config.toml
num_hidden_layers = 10
num_key_value_heads = 6
intermediate_size = 1152
vocab_size = 2675
norm_eps = 1e-06
qk_norm = false
attn_scale = 0.177
init = "uniform"
max_grad_norm = 2.0
max_steps = 4032
Each number is 128 + 32 x the weight over its row's rms, rounded and kept within 0 to 255. Layers, rows and columns count from 0. Numbers have three digits each. The size before them is the row's rms in percent of the matrix's.

# up: layer 7 MLP up, 1152x192, rms 0.0773, rows 168-234, columns 128-191
# down: layer 7 MLP down (transposed), 1152x192, rms 0.0755, rows 168-234, columns 128-191
# gate: layer 7 MLP gate, 1152x192, rms 0.0834, rows 169-234, columns 128-191
up168 099:143110107159109151127113114120094138224126177163149080136125152116171111132115144145145136058036099166113098123162119143118117126094161077137137093136094182149163134148078144129125092129152148
down168 098:121134206180155163144087134119146094132097102111114108125182098186137050131182132116125167100108122137082125161168103136125151143140153167169118158130153179158106144132161161091120156129178093
gate169 097:168163091080122144140161150090198138152127151055108091152133133148095127127137099156159153129156124147083112086148103105122099109192105114118112104133151125142088183183058133089090110049109097
up169 100:151126162130116087095127142146142108105128086128154182126148171137137143108112147065123180081202087102134138112074107141162079148173109115079138123130072132140127098161127097169106097093105153
down169 101:105169116155141108137174086173142165120096151124080066068113118155152101176080127164152106132039138143129112128100081133113140081168159163109093033111137121135174127145128183117154125096104179
gate170 089:142111175148140137096137161150109111185131142144162154152143147176174079160084120159109174092146089137094130096049096123123146185110113119213117107130107106171122134158136200168163116125127153
up170 096:117116134115125130163126075078072142123135157143192127080040196141145132087106122134169148159064115130106130136114225137116117169175142104120173157153135146146144077152096123172161071154164098
down170 098:119157107096167110108132147140123123071115121099165096181141132072129135172127138108094130108104085154083128111108100174109133120134120140160146098137145072145172116174138123108156114043079079
gate171 104:074140177099099141114119085147085147147069105161074142126070162114145140133082132115164126095133158134097150095214075138145125113132183125123111156096104134119131126058115116142148169124116181
up171 106:137154074146080135138151129120122103089190137175140143173099128080095162204108133112123145107100145170143118092145141142133116170116163052138048111112136147127125200129121071190126162083103162
down171 105:069136149133093173110195106100134121167131136216109147146098086115126102113154200131135123162113140115102104098116203133118169157203088183105148122181076137053083120133118160178121139124137114
gate172 107:110139155101144102132131157131095108145092155125140155157154153128094136143155187113115076128138101137181128147146202166083151190085144132178133143133143095046158171126059095136092050069124168
up172 099:141146133150118133124139116158147100079101131129097166150083150096128077151161107113111107114098089159130173103167150112137128128152093106138141161105088110141175160116141118123078124094112091
down172 098:169082128148170111165180155123116166179103131118172075171066115081149127192097148152121203151120099121192160112176106176107175204100172113098120122061150216168116096074102078105113098143126096
gate173 128:171154154215083098081136082136137129167111142074100138179083154085156138160179123164133080076118147139114139093149132116157107153130131118169145136135124115095147097111103165135152174136075109
up173 122:156163153157059160101104148159135130121163109118122163121109136133136131199168095134140141087160173134152115111157152108154094136111154137161150138072100159088128122086101169126123199143095077
down173 108:147117159092130185123112135126123133141115105075180181090140102161087147139129108172180162137160125145126078115139073091175097122137114144164102093099091255124140116109116117176157115136111129
gate174 105:078132123141046105154123130087167160144131177125122169081066147078161122142098134084110136153108094090139118158155133111132106177135088150108088188125171089134114073140110120134113051143075098
up174 102:089173130152129104131070182141091079155136104100174115184097138158111143149115110129183153100150107124174109085113132166102151138163088143131120138178143117102199149121082113169123148129096104
down174 102:127152151136148125102122135093155150076100128095112157087188175162095093127138166147111078056145116117151186131151140157147152062088198091155108083159101161116088133129119145083112173118120116
gate175 099:175105146086136103124112147145064082144163184113163128188124141093184139128117108142111136117110145150170070093111119065178149113123098100151146151189084114129156154154103171177127120062123089
up175 102:126134100143122125097114093066111117182115131122122175081115158122144081100157072174113117074129123085096074142191106163109147152168108154088157136144127116123180152143183097102148122136174134
down175 100:122092142154129141101095144095110134136147217093126149131097142118174078129116127146111148070140128119162128095099095129086196117127181132160095151104184196143109105089116071129193156168114136
gate176 097:182084138081128095121165165096069131123119061126176105204118144093087162113135130105111133079148126121139100174149204159111124085169129139197155112146108108145152130166125071135171078065076153
up176 095:157125137111102124170134130159130135142101085126139182145190124092062195136181152176126129052057094117114124141164093135080113112130149109118137141095154127135207092152176122098173095154106151
down176 095:109097125062208128194098165133114156148049137141158078109139123159139109111098138097149113118159154134183122125100105089127128076125178055116080094106114165167155145101102066132146118133117059
gate177 109:125196134151073123088077148138141116121081164182108128125072141110155142150119080213124107109130147137123145109140089148134147074127125108102105108171161143159100124140139144118168182088148081
up177 104:127104104066093099085091128112180168170061161165110060100108088087141099116105098150144150151118115039123143123058128090161113162078126091196069156182129149140151147110132152121143084114153122
down177 102:096129116099115118063117150025162099177132156108101081135140140147103142133142073085140126150129096101096165124183143124152131122134169097110101135055188066090180146155102138168114108109117107
gate178 112:129131114160115069154142155122074109133090140130098168135136158140188082110153121144067124138092161147124155087142141157145165106132101176116116143096155135101120147180067113109155128144150116
up178 111:129157129139160129168132065142131135090127126149111146126144147158127144115059188094149103142059157141177159125125143094105107105163134092069109100131118111126090138147135166074103150078171106
down178 108:095153160138140113114152119095158121173059085139144111168144122097117110149085108091134126113091155159083110142086096111157101174118118143136136113117183135079140211146115152071066085137128106
gate179 101:156146162161152103144158126180119176114160126104130142136098111107138122111127130139142049132180186135091073124139122140163168166129099079114176095113134123109113149080105175129100146100125080
up179 107:131105100098150114168137139227124094165105180137114215156176116113127132081138159132110105146131132184094079098143122122164126138158139140062129156137159130101067121098103170056134139088138094
down179 106:166096120121150084176117130233126069130153157057135149142159146137123129113105060125165095118142130133100069201131145140146115166177169098156128108120073137192113165115123138146102124189060092
gate180 109:112090084143141088149149143130153139173117067088119104079139150069105144139154106197042140154208135140163169134146147092163051164159139156137210145082092141096068095117135127139159080146133167
up180 104:147111108155108180179156140125176039153151135114121119121128080065092159162149185078126073119118156104096174179127134132171097118104113111155086102095174115125203111115167155153125126156132149
down180 107:104066155126125050205111146081133087157105070154100152131161157115118145136159132130131110131108119116134158118138161100101143125074069126109141164209145145096128146120082113097144114117139118
gate181 092:150098201136071152128111123164143085105073128115091130145138090083161126095151164134144114094124128107120149168065094085133112136120123156178110140194096129103075099139104160154168118074107140
up181 094:182078122106155119064061095136117202120165071139086152112151122078087087166122141135070172121180148088091114111104143104131139110156139122142124142069110151113121198074167156123153133153123115
down181 096:096068158115144103176172159149139084072164150146206108109085161137136147125118126122144205134165111100111112163136093093135143129110126158146086115126111183073137071108114124124065128125137122
gate182 106:125137075129127094101139088121175162179089127162133099140113111154142109125175118143120103180104131146142106101064116137183108079019145110080119129121148119149099109150152103088185089114069097
up182 101:105182129122148182081188099166177112167095110123174162110173177143098119119119102146127097108174091115162132167129156108099158141119078096139100153142065105161085080120081125163133085122179107
down182 100:079135096098122140075144116104124196145041169113139183134161136169132155149101119118159174119154157140169156120070130117144092137113141132099103129159124086149113140129103125109095128076080145
gate183 094:090132170112022133132157129106129140112070187131120209154146156115140126094149197098168100132108142116117142133125174096183076118106149086139136143128140102116165154166099111127119142133135181
up183 097:126143093115121110144129145126076118132156117140083183035124118103118144148099118157134156160188147162138111129142125109061102094145089146140156185106083089144135111141182145104143078178169099
down183 096:126168116131110209101163128147146140112134125199124139181134154148145136132121080130167045125123171113133135089080141136191092139099132137115120110156177112155127157139122128072117088080156119
gate184 101:121140092161141144127093108138097082180111116166124157140143078127121103109120112146093106156105184116065075105163129097199103105130149179146120149178134125139147158084136098109145183101103123
up184 103:167077105174161088128195173114136068130120075175171116171103070138054085122116145133173092132154119177104112138087065126127115128128127194090097131106104160079151050119165138123065124149129129
down184 102:140204098075153091130133141130118118064117115127135147171129134130145174171086089093121170125091128160127178164160105135206135151117123089119140129141090124185128133161095095105132102103110158
gate185 111:125092140201096018158121089134171115121188110120101150148118102093162102158152125148127134172105117159117119093097138168159138175091139165143134149198199134080142144142091104128158098172108127
up185 097:117129138145090103097112101148180118118176090096080166102190078101175127109122171140095134201108126151140118159119145099133125173082137174110073127159150222088088088097103088121130108155079128
down185 098:127117089115085162150141137132108097125137142105111137120149115127151126048122134143101114130126128134117133149135100131135101128157080140132140133081098255131128127135120154144096149111102143
gate186 090:120139206140149179143176048082127137187114130080153129103115176111145133056073108148120067144175169153133106100156109121154160079151103156154124140119102150055180092176175137113139136169106104
up186 097:150155113080144129101086172098151156186091116109148133073112108168194129141125135140140099145145119114099106107091074108110172087192104073116154139141151126132083119156148139117186156140134118
down186 097:110082166162100188118140125160108100165147143083102085128095149130122106095075096122078142105153169161129116177121091151134164106069073186177136147151104137091078108145179092137151092124109101
gate187 096:170109133094112061180163133138123183124156141150152125132123112107137112172124184141112066149121058167164144130086141119152123149159188094098176117097120106111068103177095121159159174140096150
up187 099:086115134120098080202123124182118178096145136140151139117155137091135105134139130123074101187149133139111132108122168120149120125159194082094131094046139136114068104127118135166094176170141139
down187 099:147169102087103150123092126145127113085139125191100129169194134135100126131118126125058104116140160133134122184076115173169149099093155055173095087125131200115103104085134148138092143172183128
gate188 093:145127127155155134155162068137137106180102118093146085149093156178159125124064133091116122087132125123154091081151162180143132175109113194104095173158146079105088167077117163148141113120084157
up188 092:152120120156112143182157088170106154114126201110153097085117101121187098110182149136107114172164166162090143139160120106162057115129114120171127082163121145124132131098131117104144143132115099
down188 091:140125184129151144144116102133145108080141152138119092087090163118158106110162161078163097195175149120153092183131117149116110125107123150102096145127097163057113122092173137164162185096056100
gate189 091:106166066104093130127140084119127123162090103123137158126144127160128098152097138103138079082161156121164142091098150210131108084123147117181106131126074135116048129137081118094139063106134163
up189 098:127196102098137110182131080054148120115136126058095113104168175161132174158175092126089122140097100126081125184145085087164090138106076084120125156119115131112117091125110064128142129067147167
down189 096:137098123092085124158125121143076068124072147143121106171143120121140101039131163111125113127128163093082092118156111129075109137073115160098167122124120145104095076120151113126095131158124131
gate190 093:143146135117142122114148107144197114105012162119092161144072113140120118117118164124145158121136133082110121110107152129112123193177157148124112111153118139124133143150102096119082202124177137
up190 095:113161140163157165126141084154150111071126154101109147150140198134110132154151069056138125156184142151134145044143134122166097158107181137162101088142186189140155095168093058135118155143149110
down190 097:095164137133104123087152178146089084126119074128130110099114064098157157123085188156126146115109147129178127117149102092160120130142116172123050149090107082104125103127153160138155094121062136
gate191 097:153151105143127151053129133186109119159154188140073097120096162141116131090225088118167148078106110172175116125134126117140116117137112109110133105181088130108147147132153168126151146150157114
up191 096:118133109144116092077153074116158158110115118145123126108020131161095190184130144109144109117081137108156118135051113141133123183116061113045146110167152158109163113181073133139108168093162118
down191 097:051081112123101101082134119160145172108140131145116136110091103103127152135182148096096138128190188105074163145177089128155108121146102121162137105176130255093078144093128137115144109135130092
gate192 092:162136128129100118105176123106182155133166142115086113106118105107120138151209191098091141185118115122134126134117164137161110193130104110126102104135133106156133178140104073137128067126136122
up192 085:091067125151140102078080063135089083125108130132148097127165107104139128067098129169112119144147165173139155162160165138150065080129066153116097180096162116105110085113135107165085111112114145
down192 089:174101099179128092090085151111133093047159120131100116104124172123144139109121138078119086139113162121140122097188143137157083164225098108118130108101107103102192108133091060138169124095085132
gate193 102:131104166160191140097108052114098113139162126119117185136110133067134138104064129163094043120127099136114197117103152117137117105116063085168152174120111066153096138137157108131109111137147138
up193 101:134112145106075154150161090124168145094162097138139121180120120094147111176098126138061201140120128163145093155134104161129127160132123148163171077118129148112079075190108189053162137068105136
down193 102:118104178097152149142061126125138135123145134133103164147164138089107163096143087130095136068101127073093080133192129196111077143126075130083166151111155171114124165156083108114172123163132158
gate194 102:176163034120134145087079130115157059103135196084140147138122132169126134100124142120142104146084110086141117095114105127171130112141159116093083147161090131114093127187157113129204085174170152
up194 102:155151142096122133118134097134107102113116121143147100131125171139133135109112075144143121177090134038132127110143144160124117103092159092175114106129097117095139149086128130071137155127213126
down194 103:074122094090139160091206101199187133143057164146096126060106129135119148126130148123165079181116111144085144107135146060134121120077115153125104092126123101103119158085097118133080142193123115
gate195 096:086112172188162115130127159161126122157170140099084113092119097137108063146128145147149118154133138146123112181124113121156156146081112140138067174112179153115068138122117181162128151123139149
up195 097:139081159129138169126127035125123195119130100163137086150086108098151157117121120077135112132133122153179199044106159109118126066108145122134195155098069127087177148100100086130140114147086130
down195 097:153113113222126082113154152160083109134134127143089162101092164135192102106060081166146109163154171080121093100106120117111115130102153194090101143099092099148121116136141090151108129125106182
gate196 102:098141148124106148099103184150126139054133165133140160148133135122139102094166131186159116131133157116176124151149096149172172162111133146151177146093084124154122127191134096141156035133143137
up196 099:135133075103138124158085057078120078107080145097116165168130140133111096092100116163163145130121108133095212120132148175074116156157100157156104110102114113072134157164145185140178078114117184
down196 099:139056102118127147157125196152170134092147172172127097129102118110126138099176163100153164105110132140083095124140146130122202163082113099077096101175076144144138227194127103057125124083163086
gate197 099:119096103129113092127120204131209176102150115115090120095122149101160019131129131135153076119165069124108157127133113190115202120107111178118102148107146114140100141164149125064108140084120099
up197 103:161063145128124153154115082158124080114116142107142059132135185131122140082068120109145158123136134152145125126080132165167127162116120142133138143052115098108112093114065135139199135119184139
down197 101:180138075145174184111110180156150122094126187129122166064089110168047096169148100147122138123145141167201140110092121142091144082112162107147129111096132162124153106131105079082139098065109176
gate198 096:109154201100111076095158147087158146147097179186053125072135162156125100124091145136133128124160152193200074186160081100121156099082127121138139117079148120142075154111137132111148122140170196
up198 095:070135110052160120093124087090105100098096177140072079145148083159139158138093146126126154137125179092110182154059120110117123126134139106115148082096114169101136089165138134151137157098126089
down198 095:115140076090118102161109093138110141115121115136177116108100149119109135112150088116154139215218100113119142126110105149123129093141110132157116191191146149103089126090128098156137124176151106
gate199 091:147116088112072160115111188149107120097099127145188117130112173150162099097147124116119106195120136130179084161114138096175103113141163121113119111121127142112129178137058128204151122149130132
up199 096:085075102239125118132157091099109109128108147182067146121122106062075127100137165127135126124142128190137081152126102123103139165124077090114197118084117110119040108063136040134114108138112114
down199 094:122157105140124130101105107120123151111141170113053152120166093115143127135099162171109157072066146195172149108198130109141174147180148114143167076106118067079176135103112102125155125155109082
gate200 100:119147126148045122099176132143130132104170107133134199174147099110160094047134134086212132061074137103120162117151126094143108075104095127109116186151146118144123112132153147103109131105083080
up200 104:103166132167100127156195167168113127122111133126157171176109087066188176142122121091194159109095104133176161157220170160143133115108103140106118109166112191106123102157112091149131142088116137
down200 101:164127132093157142118118072173103132172179156154153107082135151138102118178102090123150147081098128187100127171107155108148155130087091098127103090120118161170088165074186126127142135147097116
gate201 090:166116134091101131066157144167139125161127159116185158127143103171158125080143139126130132077153124083221145114094206114136066145159167121113118129171126117124111155109123156120150145137129159
up201 092:110127153135110189131092165104139162153089098128082127171151155115153128064105108092151064091161143089103120154100120079126142143171112123135140112169098144146115141142125167130137103158141131
down201 093:128160081145128132115125127087131139109123132122129057118111136128111090146168125112159145051150072057110126113143102151113215116105135086149057082116185178136092148185177142172098118186154109
gate202 100:082193121078150129136151147129137091142130153079110129142155172147103149143118097062124091114113147083113105106139115110115089166092142138093111153084118110113098146150140107129134075218115125
up202 101:138168098127076098151150153116106111083113127126110119121129111153124140056108124165098160089179129126118107101084170100121054107122136150134096121126174143158186099164146107147128102113076136
down202 101:165140111067139192106154146180122120122163168118140187144068145185159101139154102162103095110138149139126150139153138152108166094131155142137062101179160132125160184126089118138115092082118217
gate203 101:148055080100108107140096077130116097156190133090169114093117172142120128077140123044112147134132105086145183129143148143086126086126161105157099152134142115082147070143183098134183177085106189
up203 105:174161107149133158118108150130117179117126090156142131153108131103054071116152039087145134088093162144150123132159131179157147096108132090153130187142165180110124071142127056084088130085141117
down203 105:159058084123141142083122122218128171151195050084144105103097133103142120078125130146140152123179151091106140145105139095150186139139128175165111150119116100111117146098171063129150131083149142
gate204 088:162106145133098117166129165141194148106110141143137155107124128129153168109173143120123143140119166128070163091147136105192115125133191140083141169125129110142118070148155177095141143094158078
up204 092:164150133104114104119128111112092135175071206099156141184125108138177102161117121122109107157173119188111123104118142107138134160146136135076075180132133158081048103169060146106113110126136127
down204 093:160128139153051129157144126093138128082096154113056116111147126150165124109133172146121096127090145088121080094088130131146201139121156052140092080086162209151081115108159136139122039156105089
gate205 096:118135165127131069122162147185105140037148132098105106102139117157211164107105096143126147116102134152193192116181160117077128131049124125085088140140147095168216109145143097076160133082175104
up205 096:127171123101146107170098143126119087172100151151156122135172123155147084129125103196138113145077058137146119144109168171104055149134195126141156125169084172121109183113076152143111134130082212
down205 096:118078158114158118069183139106134132114133153120175185178080134183061094098079122120096105110164117055132119153138148180108123138123114133116123164120104071117109081121113137121118171125156169
gate206 099:149115120122102118152128093170150129113148156090204111149127123161135143195151107139096139075184121220101137131089132113159186126124129156121108179148141129159195092140109120090111107089118141
up206 099:183089129157118104061151083102116175119125157157116148121134145119109138123166108144125176117158037135130118118106177141093135134104130091097094156159091102099151154106174164140112117073109120
down206 099:107102067131125154143110146192126154109103077138142127164099149118077107062128148093105146138069094101091132122123136111131097129119106089115162137088078190108130140140095116171128134151155120
gate207 104:126151104127040102156147139172121110122210189142120149124139139168151138103148098105115082130084115116118131113180138110142144115116091106088120128125123102124173137066126136079094153072163136
up207 104:146165186128131144121142143160102120158135069117104116074160151190121165159126085150178117097183118108131138130071120137110143124146101094102051118095124133151147113169089140095111148195180173
down207 103:089108166144075167199106099121082101076177189082120134147191145130133118123107113105127097162098107083147147133157074189142123128124129146129086173144103140124103112140139131107114114148129070
gate208 090:153136148137106134126111099147172159219169115143159168116157101135152150067094144149118163116167106156127152085120058095121088171073176170135128160068158127172086078168093157064157155085131131
up208 099:117053105079144124082079065125110108069093157123110100154094149135135080079122172119106140152124129124111134147108097113134157108154150130128167155147105088112153179136125101157138150141136096
down208 102:091123106081107117115110140121136152161088126105121112156095117156110150126123066073078135129107147133124100098155094131089124081226179121131176132174128122127150137192096213092082182102164151
gate209 112:134134138179140170104134133082095154188148191163091115144129137159128086196138078132161098100056138143114115074140104141140171140065128082112112212187065103141064219089150068142143107105117126
up209 111:122106161118133112167093129127139159104106101088137117130104101112085128144068121125116113170171116086141121099128120165108152101117185119123067091147153126095163144148107133096140116128043075
down209 110:124116154086106053124132120078162170106099139148123115185127129150105143124120118136120116135239109111129102109138156127163186120146123126134156125151142145115117119157119182094077081111168123
gate210 097:099100157160136108113095132113149147150106080093134143125128153161147118152098098170119112168116131123115142102134146126195101121108135135127126123142148120091097103112103177159137171166121080
up210 097:083164141109079144132098168168065144158191140130115166134117055111120113085077149165032155073096153141128117127122153149189136180125107144112118219137146115130098169156099088157118121096130126
down210 097:088180130149170078144110111067127142135095083122136160144150153184096190121135155090125078146131194106160129179176116085189152149177114130133134163075169101133114210154095160085177130097111161
gate211 091:112171120134094144130149131133217115146106068118168071109102142156143084125141094116115162148129176172124103116118106125124139147132102109171138175124177123173117082144093145127146088154128129
up211 092:153123099074108168133168153139119125126127103168163146112119169248103168112143151153188158136197150137211131137161129110173097168113105145174103133158115119154143119153122198158133154106095148
down211 093:145149095111132130163076190137088170108182166114144091122086127182125102131124138125141103085132111090167206150087170100121175107127109171169129188129098113123123143074192140117100125133116114
gate212 100:116146138148076095107137167116095124167079123132146116126133165195118150148115141157110131189126150105147118103163101130136116141143160179113109072057180125113137132169106092090081116148141143
up212 099:139090169140116104062145153144087134126126096134090154091141082145164111097108179076115136113112117146140180160177144166184127139170068140135140089151113097092148038133087160084142075155170158
down212 098:154151141100143116203110184118124172141154113136183132052190177120145124180124142176168159138094180131097093091200089165132145094121145123143098136105141033116121068159101176082123095137164106
gate213 106:096133104127080114183150155121190161153164169099128143076067157129123131129123141128122157129128153141092060126154179191105148104111149156129072129101151151106090109069142123138154111156128130
up213 106:089127099160176124087165103146121122147100123175090132105111139130164136129118110079110088090104111078147138170039142140133166179128133093131195136141126123162168162165143089127133145160143147
down213 104:132124146149170172143131099105123159090158097140111189115147116112095085192115160065140143131117148128156121099151098140130103071112160125196086121148145056141108174143124106100118110166097113
gate214 106:091118156106055130156158151139127088103134152063139133150090211096081108166117069116119115106128123121136156140189180094105101143121120126151167130119156117141172117137110147156118117179173092
up214 110:122063093148118083150128110078110191177118123154172132104131107147118147113146112214185116106103128144164108157112187103120159091101105159106143120120136124151121165137158211154148161128124155
down214 107:136108148109076144128103091134098094193136107139149059163174128074130069141061151133082168083130133153112126168119061105119200154128105129138142114109114059149134136107147088105127153123150090
gate215 113:128125155093093160077143135125142120103146039149087151117095149088141166156097162162085129139172082124096106118125152185068094130159109145141120172132150073101102149122097112138184078150158128
up215 103:160192143112153151099170112084090139108119091137152128130141110106129084106102132152113137084166176096108103096128139157137160152092160145094142165138159108113117167124122164115093173161103126
down215 102:119101105078092093135100161094165095186151077100132127077178161050114134147163123058128129083118128094116141144106112140163087120107143130157130147174097121099071151189120078104168185163088129
gate216 086:160185138206103194109158174132129158129156113115174158166149123113150104095121050133131154102159150157179117163127163118186104121143159158206104144164131153029143128127147192149136104158088067
up216 096:126115125129132123093097105100092144098115104099139174108175135125134117152144118177110153159115075157109124119056098123130151141114144085107119131121161137232158130104136139124176156106159135
down216 092:097162112141103088145126137157137130159160081127105107128187147161168137109176114079128102089170149157080092179140167132129112094162122165175167094109107174087150157103141146197135142178111066
gate217 110:115144141142160128129124175140126102193151099113056123147143150092108092122147122135140132168151096160170090152138142236124143140150124117134105112122157020063132177167152125140165130103109134
up217 100:136173110107121128148116153121136142120105087132105090130125087148141204093065108123124152118109136147133127123138180107183154109113137133096100071175121117090066106090068169159140125125165163
down217 100:120166187140114128178093090144131142147139092097164117162149130111177148125122117108123137069081141114160102138175093078128170151100179148138132090101158222130151088142155154068099131185161114
gate218 090:182112163113051129119186079177080175121124143092142135113120154117108128089110091159132116145151177076125122080082162130131105139042132130155120131161105145142128101125139176060101105110189078
up218 091:127143170128111161127159073184167053159125073137110097100116150178130135153134090098135130081132135125125139071163144072105152096103112120051160104110136100154138133191148149128155141159085081
down218 095:136169134096156126099191132103138199126049108131126107084110085160163146145127211184119118154116084155081144110147109159075134127216179085119170123134137139093121145146079160142113143110149111
gate219 100:143113155094195100102138126158183116128147187176135176103078114067119099170133147163141161165080116093147125107122174177090130099146082104164123146133155084096138131083168105195131144097140115
up219 102:099094065148148099066115111113163124107158087143075118128129100147061149098077117121139082150179072098116057143114119134097159121120090178108158116150143118169108131206173130086127177142092115
down219 101:114106145134073128090177114131123134149183090134139135160146187130115100074063107104081139168098083124097131131118156206107065096138159130055090140089152076091121125115139169120125069154152083
gate220 099:138133152137141106158166121142086137137054200120112092114087181073125067083148146116079077143092155135149103112113212181125166152097145167137134124130142117137103166120124090192191073146088152
up220 092:094156135112117124132129091160195057088159086074110133184123111178115113183118098135195096130136118173138104129175111108106116118125113105103161168121089074114157116187127129076139178113187142
down220 095:154149122157139115142139080146118097167141112085134155146175180153116095192137102145143119126133161095113101147084176158117140121070078181105199156158189137138104204147143120124056120071097206
gate221 094:125158169138111089130135105116168151187118152136118094136150177150185114101112091110070147147119134158104164100193117144137115076102127102110131136128186122122118160116104138128169132134086169
up221 088:129145161084153154134126150161145194178141142151163057113208141159123126086105110077110169124115134098116106136137162140115097090091183101137131103105158214155142116033159111118132198130116151
down221 089:105125081093136179203114155164136119070140150155102102108179131155096156101111118123164161148076103080136136173126103135118143125108131151138179108093102244140149088060121149109127139135104105
gate222 108:143094113161082174101132098141152096175155191104151171176090177183122099077121130152142108146158152195139088138119143191132103200168144144145133168131140100128121119171164110185173095165128154
up222 096:082139123189120134091144107126168140147130104167129126106129119158161045112141127070188128088116151151166119176097171159220111166129123108119105122094105151143097112133155100141085141136097148
down222 093:101178141144155091093164104125082148169166061094121091164122094172073177031105132051094142104146129141156171159132161145206118132106134142136106174116136220141137126079214082100142115146113149
gate223 095:120148200151128201174096092118119137136122129064116116104124133102180201106129141071172096111092167128108150111145131183169179115123155175061094120170105125165181124129080103157144127098108147
up223 097:136139150140109126176109112097106098113104184156145079081149131135139114129128154083142144173091165166089101113127152120097170136161158089124126150120092113123127134138135133136132134043111171
down223 096:161148142110135220128126106118095100166115086154089181172158093117060064095182105108127166087097141107118112184131112175139131116168130049117105187072131145124156114117135119175138091151141091
gate224 101:115080105180121178165109108173178114134108134117123147147096146074090115115158139154068089107126119147060061119096111157085164173096094112178134167125157154204167092143129109211154145160096083
up224 108:110121110107163119125066145128123165109116143228123169135087112090093117143129042183110127148098099152106145119150192176165112131087109141187150162107131147065132133132127107122123148147039108
down224 109:107120126148117152117116110208108114157149132119132146137121179133100082083071141093133180125103143146128092166125143106123153146129130110184140203113109222132127115104128067162113117136141129
gate225 100:104071129139158100153111110147141066118157074087104144106081134091135089117159132145040114112171140138162058161189146088170133124066156142122095165130132102143073167105110101102148046188138138
up225 108:157090167158120098083108169143083168179187096111209059179117140140123102106132197159134093153084162103116136161126155119108139116090097147126128143054168099116184080107110148153086055143146107
down225 104:107132145129086025129153176109100114139157079088103172188112079100115085077147141190131180081114164126180113137162125123111117140143107150118142169153078105146145146147136122121091178093194188
gate226 109:116076128092144137132179159101109075126061139135114110090094154130179083128151107125116101163053111117082152140141124134203103089104097145146128142126091052145136165130167157110080124111121163
up226 104:128146172134183144102139097110147137148140162154119137100092072067153174149102129098151153104151123112146125120141101119076099150132070155062094163094134155154139096100157115134130137161138081
down226 102:122101148115033168081148115186106122092082131149188112143170113140187129074115104153136103112138159167103124109067094119181161127148149127132148223131172119066097113097177117144153070156092083
gate227 098:165121120116132131200061109144096179133115184084159147130126142088145150084090151191120110134175133159121082123119129086123101064128152166108160184105128137145169162150140140132125155103126135
up227 096:155096152147198132159096116186161122112123146104121128060180074086203111098103126156181133072081117115151114097101133163130126152165158113085085152108136136122110131159117122116115169122120102
down227 095:075155083130151154130139182105080144145160135013103117121109165157151114125145131145140090145146137095152135157111173103165153109084072137163093139106132146118098053097125190190076065176192025
gate228 106:184094111075207143163156129130159163124121129128146152223116144143198108155146255149141112153110130133107137148156193120075113176066156118115123224137112146097101134104115119195168131075121118
up228 108:110131134076129135147133147172139115179170120131214100127098153139148125146140116200125144138125177092116105099132171126110116134108068123104117164075172147118071080132206190106102167180207119
down228 107:145095141104135157099142119123112126180134129118148098156156113159115239105102114098079086115139126118158167102145180113084089103127153112110137180115162229136124164105140124172140153181116129
gate229 101:161169097141131072103135142174178139135084056132136112168139080088157178103085120096122101087116068167160093086123107224138082188122185133081097154151115123111109136101114082089132150162148087
up229 101:128118147140131179093117102075128156095116156156118099116164168200121064155128118144196151160054106137125177149146158162127149050150122150156100094134126132091185140150108133144159122111163171
down229 099:069155116139107099151163063155153132024058102169129152122113133159161121129072113209190149132120113155182130115101092098107141135168166139152147132090102026135169106115113099130102141140175118
gate230 113:194085142236086113112122121174158129119159197090095089119072154087154155111111113128159129153137148146134133126103145142126056112103109147143105193112169143097136102128157142144146144145120135
up230 109:193084204204108132093123099097128140161124182069145140109122154118153164087180088126157194117140188155129164166092129131149029138076132154170070125121159191101116075038134179132144138099117148
down230 102:160073136110136132107114133107115120137137135106111142144103144116148125126139091107143149114162138136150132148129127143109155150138139166156091133090144255097104114067155156116138084100095142
gate231 101:149065152130085129155106151177171116087143129108106148101102137130070113111131114120144126104167164156114144104122115160135155125140170090109111131102175151142119113109146061096226072084118112
up231 105:099192161148201171172123118117192131146071076159086148090123159137125195160109141101170146099140146115084100090072113109065127167158082156132122137143123128131116144152071123121110178091099126
down231 103:111164109128106130123110128142106108070118146191129118123143171168123149128110080133099082072136106153134195089146168172200154082131170088145107114105137035171101098123147092145139070103109174
gate232 088:099109163107168133112147104083152075102124125147046179126117121135137148158131179070087109096142198109099137056119132125172119097094159120065103118148128158149135087128129135177158151131164148
up232 096:103156138070138139094148136139125137125185123097110173148108077145162109167118144118108127146100085051086134145118096127173081136127190163199073081119140131101097140097172103073147109165115137
down232 095:136109112128089190171143149160054101084120207122145155149153053154089129128131089107126110102094108128099123147114148141122129137102125113124113107159129251154122174172181148162100160128055113
gate233 093:138098125136126155109144164136139146150097137086115160115124081171116103134107131049144100116173105124122129183063097135132157127153141160119089085122160121218121112166141099103185111079084141
up233 102:150147126125031137153119114133083151104159164201175116128122098126074054146077127061169134099108171117124172122118123116136134176082162138118038092132122121076176107132133128115168123100139117
down233 100:130126122167108116156118113177153101116157105177112101074090146162105114075183143113149166104179176082150170113145158134131069117117090162101129130121140214115122162086128121135130166132117145
gate234 091:147177133103091142122148119089151149107125095123153145154108115058112134133131098131159086096125197147150149179127185157168104129082096053123139151169126153091083156120119125115121098114183113
up234 098:086114105086093147184130110041177140121131131149138206156161061139114193128167132088110098094156059148136093133151073155182092106144098075091105151142123129179122180143115073093139126028129164
down234 098:106030130130102125177122131181140114169139137116142117087178189108107098083100148128165151146134158105128136174145107168145168129093103146185181101146050141089169155127114162145154185114130136